Weights of a small GPT-style language model, trained from scratch on English Wikipedia: 14 layers, biases.
Each number is 128 + 24 x the weight over its row's rms, rounded and kept within 0 to 255. Layers, rows and columns count from 0. The size above them is the row's rms in percent of the matrix's.

# layer 7 MLP down (transposed), 512x192, rms 0.0729, rows 219-229, columns 96-191
size [ 99 102 104  94 106  93 107  97  96 106 101]
[[128 120 142 127 180 115 103 114 100 142 145  87 111 173 214 129 130 124 154 110 112  93 182 181  89  80  81 137 147 127  83 156 120 106 123 175 123 142 160  70 120  86 173 136 126 146 147  92 134 139 141 115 128 169 143 119 137 109 108 108 142 100 115 149 118 181 147 163 150 156 143 168  77 121 160 160 177 139 137 124 135 127 116 132  90  75 115 153  93 123 119 144 122 108 130 147]
 [122 206 153 100 164 154 124 127 116 155  84  93 135  93 110 102 130 132 139  69 115 135 161 124 116  86 123 105  88 137 145 175 100 111  79  96 144  97 141 152 141 110 129 121 159 116 151 114 144  74 131 158 149 102 130 130 155 123 140 171 149 157 112 112 129 135 112 112 119 114 108 104 147  96 107 145 109 156 190 115 143 133 104 135 136 126 150 103 141  91  97 116 103 150 114 149]
 [ 51  93 123 127 120 168 111 131 120 128 123 138 118 140 163 167 151  89 109 132 116  87 173 148 115 124 133 110 122  93 127 106 124 140 115 161 182 156 116 130 103  99 116  93 163 131 119 129 110  87 121 123 138 127 141 125 154 121 130 148 110 138  77  98 134 163 142 133 105 133 114 159 137 159 146  99  84 133 143 115 137 134 148 125 129 106 100 129 125  79 124 108 113  67 155 115]
 [137 143 134 121 129 106 147  80 128 155 112 124 145 135 107 167 159 112 121  76  95 105 142 135 158 156 143 146 125 129 113 130 142  76 100 179 117 136 118 103 101 139 104 153 111  94 106 122 119 144  74 115 130 131 127  81 146 125 108 156 123 142 108 184 161 110 151 126 151 130 112 122 112 149 112 162 158 122 135 138 121  78  82 102 149 103 128 178 160  94 141 101  97 144 109 127]
 [146 120 122 126 168 144 129 129 105 159 115 131 113 137 176 154 110 128 123  75 113 164 161 133 105 134  94 150 133  89 125 141 163 141 162 136 153 134 137 149 123  92 151 119 115 141 140 141 150 115 126  87 130 148  93 129 176 122 144 130 169 175 144 102  94 127 129 151 114 118  97 122 105 167 138 119 123 151 147 143 103 156 116 179 161 135 141 143 139 135 123  64 125 112 177 174]
 [126 146 120 151 117 122 151 116 118 128 180 141  94 105  90 102 103 132  94 135 103  89 106 144 122 124 120 152 125  97 122 133 103 114 130 119 124 135 129 124 113 126 134 124 132  92 147 137 157 156 111 115 117 152 185 169 136 123  84 143 136 165 155 151 117 184 114 134 124 107 122 144 121 177 129  74 168  72 136  92 127 178 160 142 176 117 121 119 105 136 117 140 134 109 104 158]
 [128 138 108  81 179 130 150 145 157  87 141  98 104 136 189 150 128 154 100 155 144  81 154 124 113 115 105 107 132 136 165 126 101 131 110 158 121 111 105 114 129 112 141 148 160 138 109 114 105 139 150 123  98 132 119 136 114 142 170 135 172 141  95 112 129 149 168 126 150 146 163 104 130 133 141 132 113 130 114  88 121  82 112 123 129  92 128 110 115 203 115  92 159 132 125 127]
 [161 129 119 106 139 161 120 135 151  94 124 158 212 138 134 147 145  88  97 111 112 153  97 164 121 142 135 118 171 151 117  88 170 137 138 112 117 164 146 152 148 125 137 130 136  96 145 153  95  90 105 155 114 136 122 103  87 129 121 119 161  94 131 113 139 123 127 181 134 111 119 112 140 153 102  98 117 124 141 159 142 126 121  92 133 115 127 112 179 123 140  92 112 143 120 131]
 [165  91  99 109  91 133 126 159  97 143 104 167 169 138 156 135  98 152 147  95 131 139 110 105  92  84 111 107 127  92 125 145 107 153 135 125 144 141 112 150 138 104 145 151 126 125 138 137 131 168  85 112 119 109 134 163 151 129 118 136 136 111  97  97 141 111 119 126 100 143 108  80 134 132 111 133 153 120  71 126 167  94 128 113 148 147 128 133 122 113  76 166 181 104 125 108]
 [138  69 129 127 113  78 129 127 113 147 115 102 117 115  81 104 119 157 153 176 148 126 132 140  95  81 130 121 108 144  90 127  93 148 141 142  69 125 108 128 168 110 144 121 111  77 136 131 134 157 133 106  85 142 214 160  92 100 138 157 143 104 135 152 112 101 104 124 104 105  87 127 119 134 125 142 147  94 101 121  88 118 115 148 131 110 109 128 132 146 176 119 149 126 134 114]
 [146 128 146 122 145 117 123 142 108 122 121 167 152 135 118 146 120 120 154 132 114 116 125 145 115  51 146  79 154 138 159 141 114 101 134 151  77 137 127 115 140 132 183 100 157 131 134 121 145 131 124 117 119 102 110 146  78 104 121 108 135 116  93 108 154 115 126 113 137 123 103 147 128 112 137 134 128 165 102 163 129 160 111 130 147 214 146 134 144 160 118 108 116 110 143  99]]
# layer 7 MLP gate, 512x192, rms 0.0769, rows 220-230, columns 96-191
size [106 100  93 109  92 106  99  89 103 105 103]
[[103 147 115 145 150 138  79 159  95  96 150 115 142 118  95 120 139 142 108 145 130 103 107 123 148 114 138 129 118 167 159 123  99 132 140  93 148 110 136  85 116 155 143 133 127 123 123 145 146 143 103  99  94 153 108 149 109 125 104 144 113 120 140 162 118 142 146 112 130 132 136  75 100 115 151 113 121 157 143 121  86 150 117 167  89  76 123 100 131 168 151 121 133 162 139 112]
 [143 120 189 147 137 138 141 140 121  91 124 126  93 158 136 144 137 125 137 126  82 136 126 133 135 121 102 142 120 142 131 124 157 159 169 179 121 172  99 145 133 104 158 112 167 108 156 138 141 147 149 150 120 125 143 157 127 102 142  77 149 136 141 141 209 168 117 117 132  97 115 112 141 100 124 133 138  87 144  90 126 173 136 123 124  97 114 130 104 119 148  99 141 165 144 127]
 [129 187 125 152 140  75 104 131 110 102 153 166 100 120 110 137 143 147 141 109 140 152 124  92 161 115 171  88 147 155 145 169 105 159 110 148 128 154 148 103 105 128 126 112 121 129  80 136 122 145 142 164  97 127 161 135 154 126 145 147 121 117 125 114 167 107 160 111 146 105 112 143 149 125 125 160 102 139 140 115 160  98  77 101 119  95 103 145 102 111 123  95 172 179 152 149]
 [154  91  92 111 124 102 124 155 137 129 152 126 145 140 170 173 144 136 141 112  77 186 110 148  91 117 130 118 103 135 145 169 119 102 121 120 144 154 156 124 113 121 135 141 143 106 141 121 123 145 111 114 149 130 122 151 183 134 134 147 145 144  98 131 171 130 144 119 112  88 138 139  95 127 127 118 129 168 105 125 101 165 121 108 151 103 109 137 128 138 171 108 156 119 125 147]
 [130 125  87  86 129 144 116 151 114 129 144 108 115 129 114 109 154 104 108 172 114 132 118 145 144 144 130 149 140  93 126 147 109 154 149 132 128 105 139 104 130 145 179 143 116 126 136 116 129 141 153 121 108 107 150 156 146 155 112 111 161 141 124 130 130 113 131 163 150 114 145 103 147 130  98 101 123 150 147 105  94 126 115  94  78 146 161 145 100 125 110 128 142 116  84 178]
 [110 125 143 120 193 136 108 171 119 119 112 113 126 125  99 129  93 105 112 117 109 124 158 144 184 111 124 165 106 151 148 134 122  94 116 114 114 120 132 131 103 105 142 174 156 117 104 164 147 176 126 135 106 132 159 126 136 123 111 111 147 129 135 126 134 102 141 168 118 149  99 102 126 102 158 164 142 162 164 142 135 121 119  69 122 122 131 125 101 125 110 126 105 145 146  88]
 [108 125 160 153 117 103 111 124  84 108 106 114 138 124 101  95 120 162 143  85 110 138 141 118 112 115 169 166 115 131 170 155 151 120 102 141 177 129 107 122 101 161 200 127 128 139 110 128 147 143 130 115 115 152 144 122  86 111 125 128 130  97 138 201  60 108 108  72 152 104 104 108  80 128 146 131 112 124 145 108 171 140 118 122  89 132 103 113 120 106 113  70  98 149 113 116]
 [128 124 171 100  86 157 134 144 108 113 113 150 137 168 157 142 150 145 132 150 128 137 112 112 135 122 136 151 120 144 187 139 142  73 101  86 118 125 148 124 145 172 130 106 171 117 106 122 162  76 136 121 159 170 154 137  95 140 124  82 123 124 105 143 162 143 114 133 125 159  80 106 168 173 105 123 152 117 127 141 142 175 164 106 142  97 117 134 114 134 169 109 133 150 157 142]
 [169 127 112  93 100 119 144 127 150 122 106 156 135  89 117 149 138 210 117  87  92 131 115 122 168 162 132  98 147 116  48 121 108 114 137 159 137 150 134 143 104 176 142 122 137 111 126 109  81 142 130 120 116 138 144 121 128 159 162 120 102 120 165 114 151 138 165 107 112 114 118 144 164 156 169 155  78 112 149 133 134 131 134 109 101 129 146  86 123  98 129 133 122 173 104 120]
 [116 145 122 109 132 126 131 119 102 143 121 139 145 156 118 138 177 104 137 150 110 149 149 116 146 147 146  88 162 135 153 114 149  81 112 140 136 143 106 129 183 115 124  98 128 115 129 128 138 152 106 131 123 158 135 101  96 173 107 122 120 130 143 180 118 156 163  89 136 123 136 152 107 109 111  98 118 113 136 177 133 145 136 128 166 187 114 159 157 120 138 138 142 130 135 105]
 [162 176 145  85 141 146 116 151 119 129 130 141 120 124 119 113 136 140 117 147 125  94 126 123  79 161 125 130 135 133 119 170 135 110 108 119  96 153 131 116 215 168 122 106 146 135 123 111 118 105 111 136 162  95 116 177 117 107 117 150 119 117 159 135 100 160 155 156 138 129 151 126 124  88 111 135 126 120 129 154  97 137 146  96 105 135 182 128 143 102 152 111 162  91  95 154]]
# layer 7 MLP up, 512x192, rms 0.0739, rows 220-230, columns 96-191
size [101 107  95 103  93 108  96  94 106 101 108]
[[138 102 160 139 145 171 149 136  91 100 113 122 100 122 135 176 140 129 120  78 164 109 177 123 129 130  92 130 124  96 108 137 124  96 143 145 125 145 122 131 130 134 117 121 145 104 141 126 129 125 149  90 114 147 108 107 123 148 114 151  74 136 138 135 138 120 118 158 158 129 127  86 162 155  85 117 130 123 108 141  68 139 142 101 141 102 126 113 148 123 130 119 159 127 117 148]
 [ 91 164 116 171 117 135 146 107 117 116 148 179 146 186 105 148 145 110  94 149 139  99 172 141 160 160 131 121 120  84 148 112  95 151 158 121  96 136 116 125 143 119 136 125 132 122 156 197 170 146 149  89 113 156 140 164 155 119 104 125 104 113  90  92 112 159  82 133 133 121 147 120 154 154 147 105 121  99 160 138 119 153 142 156 106 124 126 160 106 105 154 153 101 105 101 166]
 [ 98  91  64 117 137 125 106  69  87  85 120 168 146 125 106 139 159 110  94 143 136 112 128 149 159 113 132 133 134 114  93 151 118  92 122 105 136  70 102 124 150  96 102 133 142 183 138 127 129 151 121 104 115  94 127 103 115  79 128 128 126 132 111 129 112 107 108  97 118 137 146 115 142 138 126 133  77 159 115 141 118 122 142 138  84 141 138  97 158 135 156 128 139 141 160 128]
 [130 125 102 110 107 156 124 150  84 117 168  84 105 104 102 119  77 103 133 154  95 135  83 162 130 139 117 162 136 139 152 125 137 129 146 130 120 119  94 142 150 161 144  94 139 159 113 110 123 134 110 107 114  98 150 125  70 138 177 120 138 102 136 127 145 110 113 136 124 157  86  81 140 132  77 176 152 134 130 109 157  83 126 117 122 103 122 137  57 142 135 103  72 160 148 127]
 [111 106 169 113 133 154 102 115 134 104 148  88 130 175 133 136  95 128 116 133  79 102 125 125 149 128 125 112 111 135 129 171 125  94 177  94 153 109 116 149 134 187  83 109 130 132 139 124 137 173  91 123 159 110 120 186 152 139 112 106  90 124 101 115 139 105 129 144 109 148  71 128 138 147 114 174 142 154 146 116 106 103 143 124 147 121 121 133 134 142 103 135 126 195 145 133]
 [134 120 117 130 116 104 116 117 176  87  91 152 133 134 129  96 108 141 105 115 136 143 133 118  97 126 106  97 117  98 149 138 160 121 101 143 132 137 111  96 139 123 124 141 126  82 110 191 101 137 145 123 142 152 108 137  74 120 126 127 128 127 103 114 127 112  93  99 163 127 190 122 149 119 164 167 116 133 101 127 122 128 134 111  79 116 119 140 101 104 139 116 151 147 100 101]
 [ 91 141 141 139 178 160 128 131 107 129  85 142 117  84 121 153 170 175 140 122 100 154  88 164 137 115 133 108 120 128 146 124 126 128 127 105 137 150 115 119 136 146 135 162 156 146 165  91 153 118  77 145 102 165  91 139 142  88 186 125 104 130 141 111 158 119 124 130 102 118 151 104 142 132 156 154 134 173 122 139 130 109  92 120 126 124 120 103 138 131 155 103 196 133 142 147]
 [137 125 132 113  80 146 108 182 105 106 102 129 155 144 107 124 126 108 135 103 119 127 149 146 148 114 177 156 144 154 134 123 146 127 128 110 130 138 160 120 144  99 138 140 134 142 123 167 153 113 145 120  96 119 128 139  76  97 143 129 123 141 160  96 125 135 118  96 107 183 157 113  98 181 122 134 153 134 137 138 185  73 126 156 143 120 127 134 122 114  91 181 120 140 150 189]
 [111 123 126 127 112 100 145 119 166 149 137 153 108  98 128 110 131 133 139 137 172 126 105  97 136 132 158 126 130 127 113  95 100 186 131 105  56 122 142 129 111 119 158 160 126 116 186 140 144 109 134 117 163 153  97 128 158 148 146 147 143 143 141 108 109 131 118 140 127 101 118 123 129 127 111 148 122 159  79 156 104 137  86 160 164 134 162 134  98 154 114 136 154 162 121 145]
 [141  99 123 154 151 148 131 136 137 107 166 124 135 133 119 162 148 108 136 120 125 163 158 107 150 156 149 136  93 171 129 133 162 121 104 122 116 126 117 133  81 108  87 107 160 124  98  87 164 148 105 127 118 142 119 127 138 117 146 145 108 165 140 102 114 140 131 123  52 165 130 111 132 139  99 130 149 139 172 104 112 131 111 140 123 116 160 135 104 113 146 117 152 125 138 144]
 [133 125 144 147 114 114 161 169 143 128 104 141 126 128 138 151 168 127 127 126 132  98 100 170  60 170 105 159 113 116  94 143 113 176 124 116 132 139  94 127 212 144 124 145 104 119 111 111  94  59 127 124 146 111 138 116 116 103 106 150 101 128 113 139 123 198 106 132 142 104 131 131 127 115 106  98 131  98 156 130 115 134 148 131 104 181 121 103 135 128 135 111 161 114 128 129]]